{"n_layer": 23, "d_model": 128, "n_head": 3, "n_kv_head": 3, "head_dim": 64, "d_mlp": 512, "vocab_size": 1024, "activation": "tanh_gelu", "norm": "layernorm", "norm_place": "pre", "norm_eps": 1e-05, "positions": "learned", "qk_norm": true, "attn_scale": 0.142, "bias": "all", "tie_embeddings": true, "parallel_block": false, "init": "trunc", "init_std_qkv": 0.0567, "init_std_o": 0.0, "init_std_up": 0.0567, "init_std_down": 0.0, "optimizer": "soap_variant", "lr": 0.00896, "beta1": 0.95, "beta2": 0.98, "weight_decay": 0.06, "lr_head": 0.0158, "grad_clip": 1.0, "warmup_steps": 62, "schedule": "wsd", "decay_fraction": 0.907, "decay_shape": "square", "final_lr_fraction": 0.0, "batch_tokens": [65536, 131072, 196608], "seq_len": 512, "doc_mask": false, "train_tokens": 367200000, "steps": 2983, "dataset": "wikipedia_en"}
Each number is 128 + 32 x the weight over its row's rms, rounded and kept within 0 to 255. Layers, rows and columns count from 0. The size above them is the row's rms in percent of the matrix's.

# layer 14 attention query, 192x128, rms 0.339, rows 51-155, columns 0-63
size [ 94  97 100 103 100  89  82 100  95 100  92 106  91  95 100 117 112 103 104 103 103 110 108 103  94  94 111 116 132 100 108 120  95 107 100 115 100 102 108  99 115 101 113 112  98  95 105 119 133 115 110  94  98 117 107 110  96 105  94  97  98 104 105 106 111 105 106 101 113 103 109 103  98 107 105 117 109  89  99  94  91 104  79 104  99  92 102  94 104 108 103  79  88 103 109  94 107 121  85 101 101 118  97  95  96]
[[132  95  92 141 103 151  74 162  91 106 104 157 126 179 111 112 142 122 134  99 165 119 156 135  88 177 120 143 160  87 109 138 171 118 150 144 127 144  58 156 112 197 106  97 130 154 106 157 164 143 146  54 121 207 178 150 112 100  64 156 125 125 130  96]
 [135 119  96  69 126 138 105 131  64 146  60  88 110 185 129 129 129 129 149 114 132 154 114  90 131 124 109 121 130 105 104 161 140 143 132  86 130  77 143 117  68 136 135  83 138 123 141 220 177 141 120 161 208 137 201 119 148 200 144 144 154 144 155 152]
 [113 139 157 159 116 175 136 127 114 124 124 143 145 140 106 131 184 157 112 116  77  79  60 114 199 163 116  93 147 107  99 116 132 139 142 189 126 143 115  64 138 179 196  92 167 104  97 139 172 171 143 115 108 156 116 108  51 117 103 130 104 115 176 116]
 [123  58 204 108  95 194 124  98 158 163 124 120  72 118 221 121 119 133 141  90 133  89  79 159 121  69 114 167 164 164  92  75 152 117 176 163 149 194  87 136 153 150 124 126 157 108 138  77 156 116 152 125 145 148 114 121 124 104 152 157 107 102 130 129]
 [118 119 161 153 150  65  88 165 129 103 163  96 182 123 156 175 122 129 141  82 120  93 100 131 188 162 144 161 159 155  87 108 134 128 125 105 170 109  81 102 158 142  93 124 169 140 161 109 130 127 135 157 173 148 132 110 121 118 100 154 101 139 138  80]
 [125  79  70  82  84  98  87 148 142 114 165 193  85 145 108 115 150  75 149 130 175 186 178 116 153 108 152 109 117 146 151 100 148 142 144 161 159 138 198 169  86 152 150 114 126  43  62  83  81 154 133 114 148  70 116 138  59 158 135  76 136  91 142 166]
 [172 110  83 160 177 138 162 124 189 134 158 135 118 108 127  87 193 115 121  79 107 157  89 126  97  94 179 145 136  88 119 102 119 124  81 140 134 148 105 114 108 114 154 114  97 154 106 172 101 165  98 123 177  68 171 177 224 135 113  94 129 100 141 103]
 [121  91  88 122 180 184 161 105 151 137 115  87  92 135  81  64  75 153 117 140 133 103 145 109  92 100 150 112 174  90 112 140 103 109 113 143 168  98 124 123 123 149 104  81 135 202 100 120 128  59 145  87  75 112 117 122 137 126 182 134 173 148 154 165]
 [100 119 109 130 164 112 115 141 114  92  65 136  56 147 129 165  99 156 173 126 153 112 109 144 113 126 132  93  96  75 135 163 138 119 113 122  90 138 233  84 130 131 118 109 173 133 128 170 113 154 187 149  95 156 122 131 162 126  62 144 147 159 156 151]
 [163 121 102 149 117  69 104 144 135 151 123  75 134  82 143 128  55 119  45 116  67 115  92  84 148 100 191 198 164 152 140  48 159 147 118 119 179 139 149 130 177 156 107 112  99 128 116  99 183 172 118 170  98 160  86 168 155 131  73 101 141  96 101 156]
 [101 162 143 107 148 197 147  94 192 171 150 165 174  91 107  56 130 130 169  92 124 137  99 162 105  59  41 121 163 126 148 107 132 109  95 126 170 118 164  99 121  82  86 141 139 114 124 119 104 111 142  98  94 146 204 149 175 172 104 208  85 148 126 138]
 [122 117 101 136 146  89 103 136  71 179 121  86 124 160 111 171 116 160 141 166 130 171 124 125  75 150 164 109  99 126 127  92 116 123 115 143 143 118 135 135 113 139 173 124 161 112  77 179 116 149 124 158 164 187 130 140 119 174 112 105 100 136 164  98]
 [143  69 132  84 137 114 121 144 135 161 136 212 146 102 127 141  79 152 156 172 120 187 155  93   6 167  94 106 148  73 131 113 140  84 106 131 123 158 143 108 112  39 118  72 126 165 162 148  90 122 114 147 121  95 128  99 121 131 106 120 131 186 116 129]
 [108 172 114 171  54  91 160  68 157 147 139 141  34 169  67 121 160 100  89  93 106  93  91 105 156 124 128 131 130  95 127 144 142 124 174 107 101 110 121 104  96  80  85 119 139 128 116 115 187  72 144 104 117 106 160 162 136 118 141 131 101 120 156  90]
 [169  88 142 152 122 161  67 159 119 217 132 204 183  84 114 144 134 139 149 131 135 119 129 150 128  95 164 105 162 151 104 124 156 170 174  86 150  86  99  78 131 131 151 137 146 106 115  67 109 133 137 135 105 150  93 142 162 148 103  90 120  94  81  89]
 [130 186 153 132 120 171 152  48 101 183 103  85 126 177 151 144 160 112  68 146 141 177 129 176  97  72 124  66 105 111 127 137  91 113 166 158 205  86 165 146  88  97 138 162  91  95 118 177  74 117 154 151 124 106 122 148 134 158  95  94 158 116 103 187]
 [139 119 119 136 103 166 150 122 147  90  94  95 106 131 107 137 124 140 148 118 157 165 130 128 125 152 121 110  84 100 128  65 116 111 116  94 157 159 114  87  89  96 116 172  56  56 158  70 126  99 150  77 114  85 136 186 103 101 130 153 135 123  82 114]
 [172 143 108 123  86  94  88 133 108 123 124 148 109 160 112 167 177 147  95 192 107 133 141  75 156 183 130  84 161 132  94  85 124 110 148  82 108 175 117 136  64 134 187  92 121 118  86 134 145 161 117 137 133 128 175  97 136 142  83 178 157 143 118  55]
 [ 97 143 163 111 101 170 157 145 163 144 139 102 161 104 119 104 149 106 129 131 152 126 131 117 126  91 124 147  73 128 133 187 162 117  46 153  91 151 183  88 104 150 112 108 156 176 144 151 126 126 126  99 191 120 150 107 107 125 150 174 105 134 156 164]
 [170 147 111 115 181 100  60  87 122 155 141 128 168 102 106  96 154  99  76 104 117 130 138 117 150 123 159 146 153 117 175 118  81 110 134 105 123 182 165 183 142 133 129 106 199 113  94  90 118  90 106  57 146 149 123  68  87 164 169 134 117  92  99 124]
 [139 130 146 159 119 116  64 145 159 131 144 111 168 119 199 134 124 131 134 109  99  93  72 119 121  82 121 118 114 171 143 186 143  91 175  98 137 110 165  82 144 114 195 140 104 141 130 177 151 147 154 181 104 114 156 145 128 137 126 119 116 128  70 114]
 [135 157 112 148  98 161 146 120 177 123 121 132 117 110 158 147 124 211 149 143 113 107 106 137  90 163  82 142 132 150  73 127 149 153 124 160 179 151 142 149 183 116  86 122 128 147  95 126  97 159  77 179 163  96 129 100 130 161 162 113  88 132 124  92]
 [126 140  25 153 199  97 128 122 108 133 144 104 147 188 132 116 144 126 169  89 145 134 133 110 109 168  85  88 107  65 125 111  98 152 129 123 108  95 156 125 119 110 118  90  94 107 106 145  88 145 160  83 139  87 113 164 141 114 126 186 133 155  88 125]
 [138 136 145  46 148 144 103 115 159 133 120 133 126  76 136 172 105 132  90 121 101 134 122 135 132 114 108 140 133 119 118 110 158 120 127 115  99 146 165  58 100  81 105 188  88 124 119 188 130 195  80 123 163 166  80 171 134  70 198 156  97 139  95 121]
 [163 167 117 145 136 141 126 163 132 137 146 181 153 181 184  92 150 130 174  58 164 124 113  76 138 114 118  40  93 176 120 109 113 170 136 127 109  75  62 107 121 113 137 139 108 124 153 121 175 114 133 100 164 164 134 137 147 121  94 123 119 126 128 170]
 [120 114 118 147 130 153 137 119 133 115 118 113 170  98  87 132 169  85 133 193 118 196 125 100  87 133 111 139  84 138 138  50 148  82  64  99  74  98 121 154 155  94 119 109 165 111  53 101 119 133 149  84 121 105 125 178  81 106  31  69 137 125 128 119]
 [176  94 137 143 141 157 155  86  98 176 166 133  92  89 129 103  78  57 164 105 185 108 176 121  55  68 126 114 105 132  92 177  88 163  86 138 114 168 205 118  81 154 120 112 138 130 109 129 108 140 150  77 174 134 120 108 143  79 110  81  91  81 106  89]
 [206  81 104 114 105 155 159 146 100 133  99 101 126 103 109 150 134 156 156 191 132 183 181  98  84 108 130 163 146 118  85 126 104 116 106 134 126  98 129 114 121  98 159 130  99 134 104 184 168 114  87 148 139 120 154 160 138 118 140 162 102 117 130 105]
 [163  98 160  94 146  87 114 148 140 162 167  85 139 122 145  74  98 147 114 134 112 123 160 158 183 150  91  99 112 159 173 194 136 172 188  86 130  90 180 130 163 146 165 126 164 106 138  53 105 107 130  75 120  98 111  82 162 144 139 107 134 119 115 131]
 [142  95 163 152 108 162 128 159 129 125 149 158 113 116 124  76 137 179  92 108 114 172 109 163 142 187 140 171 125  80 102  96 123 135 157 107  87 156  72 152  94 143 137 161  58 144 145 118 163 158  72  67  61 106 188  88 153 110  89 130 117 141 187 161]
 [167 119  85 184 151 123 142  71  90 141 125 165 139 184 123 104 130 101 104 108 152 130 151 124 150 169 183 117 152 136 113  98 143 142 128 105 106  83 145  68 203  99 157 115 105 148 127 106 163 159  76  90 101 114 153 138 136 141 126 114 128 126 127 142]
 [163 122  70 133 147 166 139 128 121 125  93 177 133 103 117 118 129  64 167 139 201 144 161 208 120  70 125 138 123  87  66 179 137 148 162 140  77 109 114 116 108 159 105 103  62 122 103 160 136 139 170 131 139 135 117 144  85 103 131 131 200 167  81 146]
 [ 85 179 144 125 134  52  85  89 137 106 121 131 129 136  55 129 115 151 147  76 121  55 150 152 140 102 120 178 100 145 115 101 163 101 104 136 112 104 190 146 158 121  94 166 179 146  63  54 140 128  86 204 156 123  99 172 126 123 100 128  93 150 118 121]
 [161 111 112  97 161  80 126 109 129 130 145 121 129 137  88 108  93 184 135  68 148  75 116 112  52 111 103  69  86 112 128 157 123 152 134 101 160 100 128 174  94 114 110 123 113 186 103  91 170 143 149 106  62 107 194  77 172 113 170 115 167 135 124 158]
 [146 122 141 103 125 113  65 117 133  86 197 149 145 134  91 125 114 103 167  85 190 111 175  75 114 154 171 102  98 182 109  92 141 102 132  66 126  98  86 133 156 144 136 178 192  88  83 109 147 130 129 131 139 173 132 155 134  74 160  88  35 158 113 123]
 [153 141 111  72 124 146 129  97 106 151 127 115  69 110 185 145 116  95 119  92 160 115 113 157 100 154 173 103 163 103 137 107 167 131 107 132  87 176 177 134  97 124 149 129 134 150  91  79 156 107 158 111  82  98 143 135 136 193 104 177 134 171 121 170]
 [193 141 126 102 164 161 106 190  93 137  83 139 158 133 116 207 129 152 126 177 122 172 120 184 136  93 149 102 106 141  97 140  83 147 138 131 134  84 170  46 169 113 128 153  83 146 123 142 168 120 209  94 138 196 160 151  83  92 104 144  75 121 109 138]
 [130 142 102 152  97 112 120 172 193  79 173 165 120 139 137 112 123  95  98 110 147  93 110 100 117  96 136 112 123  98 104 125 154 127 155  64 129  77 163 130 103 133 157 104 123 168  98 140 155 131 117 138 130 134 159 135 160 164 131 110 113 122 112 116]
 [110 130 217 147 138  84 164 151 127 113 181 108 171 124 133 145 137 138 138 132 126 102 109 137 191 172 174 117 128 112 131 126 125 140 154 159  55 130 106 190 167 131 111 120 121 129 136  76  91  87 104 129 158 126 163  85 125 102 103  91 125 148 134  94]
 [129 119 138 102 190 137 112  78 178 164 108  72 142  70 150 184 177 133 164 179 163 102 159 109 134 142 114 111  95 138 134 153 156 149 159 117 100 111 148 116 118 109 119 130 174 116 147  71  84  58 122 211 135 158 159  84 127 175 158 172  99 122 159 139]
 [133 133 149  74 137 149 121 109 179  82 149 126 155  59 122 139 106 111  69  74  84 131 137 101 168 141 151 145 161 130 202 128  57 130 172  64 128 151 141 102 156 134 138 191 117 115  59 129 128 157  97 143 143  79 143  99  57 135 155 116 135 163  92 116]
 [147  89 115 125 123 159 145  93 126 137 115 127 104 145 165 126 130 136 146 167 202 132  92 122 111 112 114 186 109 163 202 140 113 183  86 109 155 131 121 135 143 111 125 140 122  91  94 144  73 154 127 135 116 104 172  93 183 165  78  85 128 197 186  85]
 [124 186 116 140 130  99 166 170 135 154  86 135 179 114 163 103 106 133 123 126 105 146 117 138 128 115  98 142 142 101 202 147 136 196 144 126 112  86 128 140  96 155 132  77 149 176  54 126 149 148 145  81 108 130 136 173  61 106 152 108 144 222 150 124]
 [148 114 113 135 119 144 177  56 110 187 190 126 130  71 205 192  98 124 141 134 119 111 128 137 107  90 119 130 193 166  84 153 132 121 101 202 128 136  57  89 144 110 158 180 131 103 105 107 151 131 154  99 156 126 121 129  89 144 113 202 111 127  92  58]
 [138 109 125 157 169  73 112 145 128 102 148 158 141 115 130 154 121 147  93 154 137 170 214 150 101 144 148 101 118 121  74 140 122 195  73 225 163 145 137 135  66 100 140 112 155 147 140 103 126 169 130 134 148 233  78 137 119 100  64 155 114  87 156 154]
 [104 124 106 147 117 119 126  65 181 141 144 159 146 119 121 120  56  96 177 114 141 171 205 186 169 147 173 140 151 141 120 110 100 101 105 143  99 123  86 131 161 191 115 171 116 169 103 110 157 153 132 156 171 143 156 140  85 132 125 117 114 123 167 167]
 [142 156 180 128 130 109  93 165 113 102 148 154 183  76  59 114 125 127 109 119 117 152 107  88 158 187 162 101 155 126 150 106 127 116 184 182 130  92 108 157 101 124  84 182  74  64 149 186 112 166 163  93  74 145 132 129 131 135  92 124 106 114 100 132]
 [138  96 136 142 127 113 145 186 199 104 193 104  34 108 134 133 159 166 114 130 129 168 100  99 181 104 176 107 143 106 174 136 119 151 104 103 153 142 199 154 146 132 124  57  97 122 141 120 168  97 164 127  76 132  78 162 134 141 112 131  96 153 152 165]
 [112 104 159 119 112 111  72 182 135 128 183 140 116  67 152  75  85 162 115 153 172  93  77 110 123 180 149  93 128 164 172  70 132 108 143 101 141  99 131 114 168 133  56 142 232 170 104 138 107 168 186 101  88 156 118  63 123 124 115 148  76 120 132 111]
 [111 112 130  97  94 126  72 161 122  99 131 163 143 152 134 125  89 126 132 170  98  98 116  95 104 114 127 114 108 122 135 141 161 142 125 138  78 106 138 185  20 124 135  80  89 175 131  90  92 143 116 111 123 134 132 102 144 173 126 120 129 124  97 119]
 [ 88 103 144 194 150 167  60 116 145 136 100 107 167 136  71 104 154 142 137 110 172  96 133 138 142 139 129 120 145 119 168 124 155 150  92 105 100 108  88 115 108 137 131  95  88  87  99 137 119 146  96 125 181 182 165 116 160 111 151 174 140  92  95 147]
 [ 87 118 176 127  86  75 123  69  85 125 122 140  77 169  83 130 150 109 154 182 106 108 147 136 116 138 201  53  81 153 111 167 150 130 144 151 101 125 116  90 191 110  79 135 161  90 126 120  95 146  88 196 116 136 159 155 138 131 175 117 156 110 152 188]
 [171 218 145 142 128 121 160 135 145 112 115 118 152 189  85 124 103 125 102 135 130  95 118  92  97 120  89 100 140 107 169 155  94 107  70 109 118 137 108 118 153  79 136 135 134 198  96 133  98 163 138 131 196 115 123 190  94 109 117 169 143 101 110  93]
 [146 128 135 143 138 122 162 161  68 146  96 133  88 122 118 141 116 115 129 148 161 119 102 121  58  95  90 151  71 172 149 173  67 129 127  99 159 138 105 122 141  78 167 119 145 123 195 134  99 121 111 108 129 183 106 126  60 134  53 116 113 130 127 167]
 [142 138 110 133 128 124 113 136 103  91 133 105 142 173  81  88 147  78 131 167  94  94 159 102 145 138 153 155 197 188  50 129 118 100  87 135 138 129  81 156 133 163 173  78 154 120 145  93 117 171 196 107 100 185 118 103  89 130 116 136 129 117 217  98]
 [132  57 126  69 158 133 143 122  85 128 121 103 212 148 129 151 129 143 135 135 131 161 130  95 100 185  52 103 118 125 133 131 143 133 163  89  73  54 121 155 108 102 146 217 168 135 104 161 127 118 152  83 129 140 133 218 141 133 124  61 188 133 152 123]
 [124 119 172 104 127 157 174 174 141 178 155 106  47 152 139  89 129 125 131 130 139 114 157 103 108 169  97 145  76  61 151  89 154 120 125  79  89 101 194 129 148 142 127 135 139 103 105  93  81 122 141 130 109 124 137 118 108 127 183 128 124 186 101 157]
 [181 110  85 147 121 153 129 139 110  81 128  40 110  97 111 137 136 168  98 122 132 122  81 115  78  69 116 152 175 111 137 110  89 133 156 146 126  97 150  96 102 179 148 145 113 115 144 148 138 152 148 198  96 171 112 192 156 123 128 120 169 137 147 149]
 [113 158 166 110 191 128  98 120 142 119 117  68 135 136  76 206 198  75 119  89 115 101 141 116 109 122 168 114 158 110 159 150 141 154 133 160  97 130 121  72 102 120  96 168 192 157 100  87 156 107 125 131 112 137  97 111  72 124 165 137 163 112 120 142]
 [144 150 132 112 154  86 197 157 176 111 150 176 111  76  87 151 130 130 197  73 168 185 134 100 142 124  64 156 111 113 118 159 101 166 129 150 126 109 132 194  80 101 177 158  86 145 128 112 108 130 138 100  89 107  91 175 131 198 125 181 149  81 115 152]
 [140 127 162 137 129  93 158 107 138 128 145 174 205 192 142 161 121 108 107 116  90 174 133 130  94 143 153 111  93 141  83 122 156  62 148 108 182 121 130 115 137  93  75 152  83 194 110 240 129  70 110 146 166  98  94 145  85 143  86  53  98 189 158 130]
 [133 159 138 145 109  98 142  79 159 122 141 109 103 136 148  92 195 123 121  81 185 113 141 202  84 143 146 187 131 104  66 109 102 112  93 130  35 131 118  93 156  73 145 153 154 168 103 150 136 131 139 106 136 136 145 139 140 145 110 151 199 156 128 147]
 [130 123 158 144 133 146 100 138 155 123  72  89 120 150 164 112  97  90 104 174  71 152 149 123 161  94  89  90 128 174 114 161 128 162  93 140  97 131 132 164  98 167 115 101 189 113 163 127 134 148 127 137 112 157 146 144 133 119 108 124 143 103 137 151]
 [160  87 104  76 121 106 137 121 174 136  98  77  82 113 155 110 127 119 109  79  95 109 108 182 132 145 156 122 135  81  93  90 151 165 164 133  97 108 104 132 144 169 175  66 152 127 140 163 107 119 119 157 115 104  95 155 141 130 142  81 147  97 125 132]
 [152  89  81 122 162 148 102 118  99 183 136 179 128 149 129 160  93  90  86 133 136  89 161 160 145 132  75 163 148 116 164 128 127 141 149 115  91 150 111 126 157 110 124 110  78 144  40 142 156 128 126 129  81 100 114 144 105  68 141 166 110 169 134  18]
 [164 141 161 214 133 135 135  65 176 140 148  75 163 150 164 158 146 193 113 116 161 138 147 104 105 167 154 105 183 100 120 139 118 163 105  83 144 142 123 124 162 174  79 186 124 122 125 143 125 232  98 145 136 124 114 124  79 155 169 118 169 134 146  83]
 [161  93 177 155 121 119 131 142 204 174 168  66 175 116 149 101 142 120 115  65 145 123 146 130 160 173 213 134 149  71 156 111 104 133 129  68 170 138 138  88 121 169 184 152 179  49  87 163  85 120 130 132 118 123 174  88 138 132 114 137  92  94 156 117]
 [145 109 114  86 124 129 116 154 108  87 122  76 113 124 146 163  90 175 113  94 133 123 131 158 133 138 113 140  79 131  98  98 110 128 106 107 174  59 177 100  52 111  95 196 150 128 147 108 132 139 123 129 148 141 139 113 150 170 165  84  85  93 108  85]
 [146 178  78 138 168 133 140 189 133 194 184  75 114 116 118 107 111 131 183 103 121 147  82 153 100  93 122 108 133 153 118 137 166  80 121  66 140  83 121 150 119 165 174  96 145 109 121 106 227  90  88 109 128 134 143 173 170 164 137 140 172 102  95 128]
 [128  80 136 121  93 167  94 127  90  38 156 135 133 163 143  78 187 124 134 104  99 114  82 169 143 147  91 191 113 110 155  90  99 130 154  87 130 164 127 183  66 175 148 130 202 122  97 124  68 121 102 105 140 139 148  75 148 138  64 111 132 137  94  99]
 [178  99 143 133 113 116  90 184  97 112  82 114 179 133 101 132 205  10  93 197  94 122  99 194 101  99 154 119 152 142 123 128 155 140  72 155 122 142  65 148  98  69 125 122 109 113 140 152  90 125 105  96 116  92 162 133 146 126  86 106 157 124 124 157]
 [147 150 137 172 132 130 117  60 107 134 152 140 117 153 133 169 137  88 119 132 119 197  90 103 137 103  91 139 117 119  78 158  92 114  96 102  52  92 101 111 128 121 153 148  73 164 130 135 158  96 124 110 178  78  97 111 158 136 155 107  51 135 135 100]
 [143 145 130 152 141  37 202 115 145 116  96 183  75 135 142 184 132 157 137 191 124 118 121 134  88 183 162 201 116 118 145  97 158 170 144 213 127 150 130 115 142 117 137 128 126 114 169 121 185  64 123 123 166 128 124 141  34 184 173  60 161  99 112 102]
 [116 118 127 175  98 126 130 106 110 134  72 146 119 115 113  99 201 138 153  97 128 182 108 138 140 132 153  90 156 127 159 107 167 125 138 120  94 103 129 106 115 134 142 140 138 179 112 138  88 139 133 153  98 150 137 126 136 129 124 125 133 142 116 127]
 [123 154 149 164 139 161 100 115 139 180 110 136  79 123 144 118 151 183 157 182 101 141 122 180 150 100 140 128  94  78 131 188  89 120  48 112 159 119 146  85 162  57 173 118 133 140 183 239 137 133 135 153  93 167 116 154 134 169 128 100 103 124 159 148]
 [115 102 124 120 137 113 112 208 178 143 165 109 173  64 128 112 151 159  86  85  74 137 129 119 104 176 102 151 111 152 159 100 110 122 154  46 125 181 114 103 166 126  86  94 146 152 141  96  92 130 149 142 164 187 179 107 141 120 125  98 116 111 146 163]
 [132 202 128  47  84 138 153 168 123 131 141 132 152 148 114 138  78 103 131 123  96 110 108 120 149  76  94 130  93 123 134 166 143 154  77  96 167 126  85 158 119 176 173 157 123 191 135 114 132 142  99  81 102 158 113 129 195 161  76 195 181 137 157 111]
 [ 88 116 177 147 141 156 121 156 134 123 151  55 118 158 145 131 159 166 160 154 138  98 136 163 138  86 164 102 126  98 199 153 128 140  77 138 111 174 177 101 142 186 100 106 140 116 114 178  92  98  98 165 137 111 134 100 110 144 148 181  91 111  76 147]
 [172 163 142 162 159 175 119 131 255 154 139 131  95 164 137  96 122 136 128 127  94  80 126 124 156  96 145 119 146 151 164 135 101 151 137 154 126 132 131 137 205 129 131  80 176  95 144 120  86 129 138 132 130  91  79 150  64 111 147 156  84  84 132 135]
 [ 84 153 122 118 133  76 150 169 131 112  97 128 132 140 171 147 128  88 188  82 163 151 175  96 110  83 135 151 126 102 117 121 122 177 171 138 117 113  92 134  61 154 182  75 139 107 152 151 132 182 140 100 165 176 105 162 131 162  99 130 107  96 157  70]
 [147 134  89 133 135 124 142  99 124 175 124 148  78 113 124 118  88 175 117 114 146 150  97  87 191 120 146 103 155 127 157 132 112 115 184 105 131 130 199  98 125  87 171 160 115 164  61  99 127 114 148 142 129 100  69  88  89 105  97 127 197 125 115  95]
 [ 94 133 169 121  96  84 112 150  99 156 148 187 142 146 141 135 160 145 156 163 105 121  91 125 178 115  97 158 122 203 133 122 196 150 138 198 110 103  72 198 103 158 127 145 128 162 131  79 164 150 107 148 150 134 143 116 142 165 124 116 133 116  78  77]
 [115  90 154  96 120  78 133 143 119 113  97 167 133 134 105 125 117 167 110 133  95 140  49 125 137 227 112 103 139 150 114 141 154 123 138  99 103  72 142 141  94 112  88 105 122 147 160 127 164 122 172 130 115 133 131 122  90 129 128 116  76 191 173 125]
 [138 109 156 101 122 164 121 150 170 103 100  90  57 148 164  93 129 113 123  61 119  62  75 120 178  91 103 153 129 132  84 113 152 123 105 171 183 166 111 108 138 159 158 137  90  93 165 124 107 104  91  84 127 126 121 106 130 110 166 128 209  83 123 155]
 [132 125 135 125 121 169 105 100 132 116 184  65 111 128 103 103  95 143 117  81 133 153 102  77 135 179 138 122  91 135 141 126 136 108 101  71  70 109 124 117 172 121  54 160 154 107  49 133  88 146 176  94 166  95 116 180  69  99 105 187  79 106 119 114]
 [104 133 142  30 137 115 175  89  99 121 125 178  93  91 140  99  90 184 125 106 140 122 173 107 125 160  56 152  95 116 136  75 142 134 180 152 126 152  90 124 176 106 100 170 130 142 168 117  92  86 126 147  85 116 147 127 139 122 121  95 118 120 138 154]
 [113  87 152 133 148 113 169 136  92 128 129 195  99 143 133 106 101 136 145 216 106  98 154  97 162 133  93 116 160 136 131 116 146 127 159 169 147 133 139 156 142  59 157  69 137  81 152 172 122 187 119 111 150 114  63 122 143 104 151  68 107 118 145 107]
 [126 113 182 164 183 181 212  99 143 141 123 175 102 114 153 106 127 175  97 150 116  98 105 119  67  74 105 136  95 169 154 128 128 124  84 113 145 165 126 103 164 106 107 109  88 128 126 136 139  77 142 142 128 104 122 120 106  99 160 207 113 105 156 120]
 [169 106 132 182 116 206 149 159 208 101 130 145 112 108 130 113 107 141  98 166 119 142 134  53 186 180 170 104 169 110 166  88 110  98  65 195 163 169 105 129 150 189 212 150 140  60  64 113 165 128 145 168 127 123 109 126  87  98 135 159 148 131 158 110]
 [115 166 124 128 121 139  85 136 145  98  93 125 133 149  80 141 167 184 189  51 126  92  77 128 234 107 136  68 117 130 112 174  95 132 116 122 104 164  99 155 160 171 133 128 155  82 154 140 134 177 150  89 151 156 118 139 112 146 110 149  94  99 137 105]
 [142 128  24 139 161 134 140 156 127 134 213 132 170  50  82 196 136 132 121 129 186 184 138 121 125 123 192  93 132 100  93 100 126 104  82 122 137  98 107 148 140 120 161 150 112 153 102 130  77 147 193 144 139 128  98 166 138 145 111 162  94 142 129 134]
 [141  96 145 135  90 128  65  78 164 194 121  99 133 130 162 143 159  74 130  86 127 130 110 107  93  60 131 164 159 114 104 123  98  67 113  90 124 156 150  58  70  65  96 125  79 132 126 153 112 110 154 168  96  79 117 152 185 192 131 117 136  58 112 153]
 [151 152  77 100 134 120 125 148 110  98 137 106 151 154 126 160 132 135 139 136 120 150 101  90 142 117 132 122 105 114  97 154 112  95  77  90  95  98 117 137  86  92 166 111 107 106 172 138 187 128 160 106 157 107 171 137 168 154  53 144 130 126 163 135]
 [138 164 159 151 157  86 131 137  75 108 212 113 165 140 152 143 140  75 137 152 131 105 146 140 166 134 154 121 101 158  77 213 126 197 140 136  75  72 100  99 139 143 160 151 139 169 140  98 159  99 107 112 115 152 129 107  51 164  82 134 197 162 102 181]
 [125 118 142 115 134 104 145 128 136 163 125 156  81 196 121 144 143 116 137 177 159 123 153 140 108  87 135  83 104 141 185 106 116 169 130 131 115 102 163 140 137  96 208 144 120 111 120 130  63 155  89 162 116  98 107 121 142 137 161 104 111 129 107  95]
 [162 117 124 107  98 122  85 111 122 125 134  36  98 192 152  74  42  96  84  84 108  63 131 161 160 138  96 129 149 130  81 146 132 150 140 139 149 150 153 102 147 136 140  74 151 123 150  85 143  75  82 136 138 123  97 113 162 104 148 120 236  81 109 146]
 [124 147 102 114 126  76 138 139  67 109 115 116 146 139  89 184 129 105  87  81 132  62 125 143 151 125 209 121 178 144 122 152 125 109 133 130 179 121 175 160 165 147  81 162 132 177 145 170 142 117 146 145 151 112 117 139 153  97 132 107 138 127 126  41]
 [153 120 111 120 161 145 156 148 129  91 132 148 133  55 121 208 103 106  97  93 138 128 107  83  77 124 113 184 122 135 159  76  97 121 122 124 150 154 118  86 112 127  85 165 103 113  70 119 111 110 180 116 172 123 127 135 118  93 111 154 122 161  89 141]
 [ 54 185 185 130 135 124 152  68 171 133 111 131 124 158 126 139 187 167 148 178  73 144  94 132 188 141 123 146 135 155 123 128 156 110 117 164 130 160  77 150 128 101 120 132 161  95 211 127 113 125 148 109 158 109 151 134 126 101 103 132  74 149  99 120]
 [126 190 156 118 150  69 150  86 140 110 158 120 180 122 139 158 160 121 131 103 107 100  94 138 168 114  48 112 132  98 150  95  86 129 118  96 130 145 130 105  89 116 138 146 102 132 114 127 133 110 125 154 145  67 129 165 150 142 130 198 175 156  80 143]
 [153 140 187 172 115 142 141  95 139  98 116 114  83  89 126  57 104 145 165  95 157 123 109 115 147 126  94 140 146 171 198 127 105 111 109 145 137 114 170 124 153  83 110 132 120 102  81  90 130 115 123 138 150 132  91 142 136 142  91 138 123 122 116 104]
 [129 129 104 118 133 194 159 166 157  91  87 175 144 128 129 128 141 194 134 106 120 144 115 126 150  96 216 127 147  69 112 127 159 130 106 139  92 160  43 153  93 191 154 110  63 162 147 163  61 145 137 121 104 134 177 161 127 136 146 136 109 129 152 177]
 [110 152 110 154 173 166 116 134 131 153 123 100 175 177  46 118 126  89 106  91 144 134  89 122 138 147 161 176 169 188 147 186 142  89  35 115 159 157 105  99 155 136  97 109 176 166 162 125 139  96 176 113 141 139 124 132 133 126 161 135  68 187 158 153]
 [ 85 105 131 140  71  79  56 117 110  82 111 110 147 166 144  90 118 120 116 103 136  63 107 161 139 116  79 152 127 145  91 109 126 139 106  75 128 120 116 101  72 167 163  56 176 142 150  96 145 129 113 111 154 167 115  86 143 159  67 131 110  73 102 131]
 [150 117 167 177  76 148 140  62 177 143 157 106  96 146 138 229 112 137 103 165 120 134 220 121 185 169 188 108 154 148 113 139 141  96  92 165 124 163 137 141 166 156  89 182 166 145 127  74  91 112 114 177 107  92 106 121 134 165  47 100 141 121 172 131]]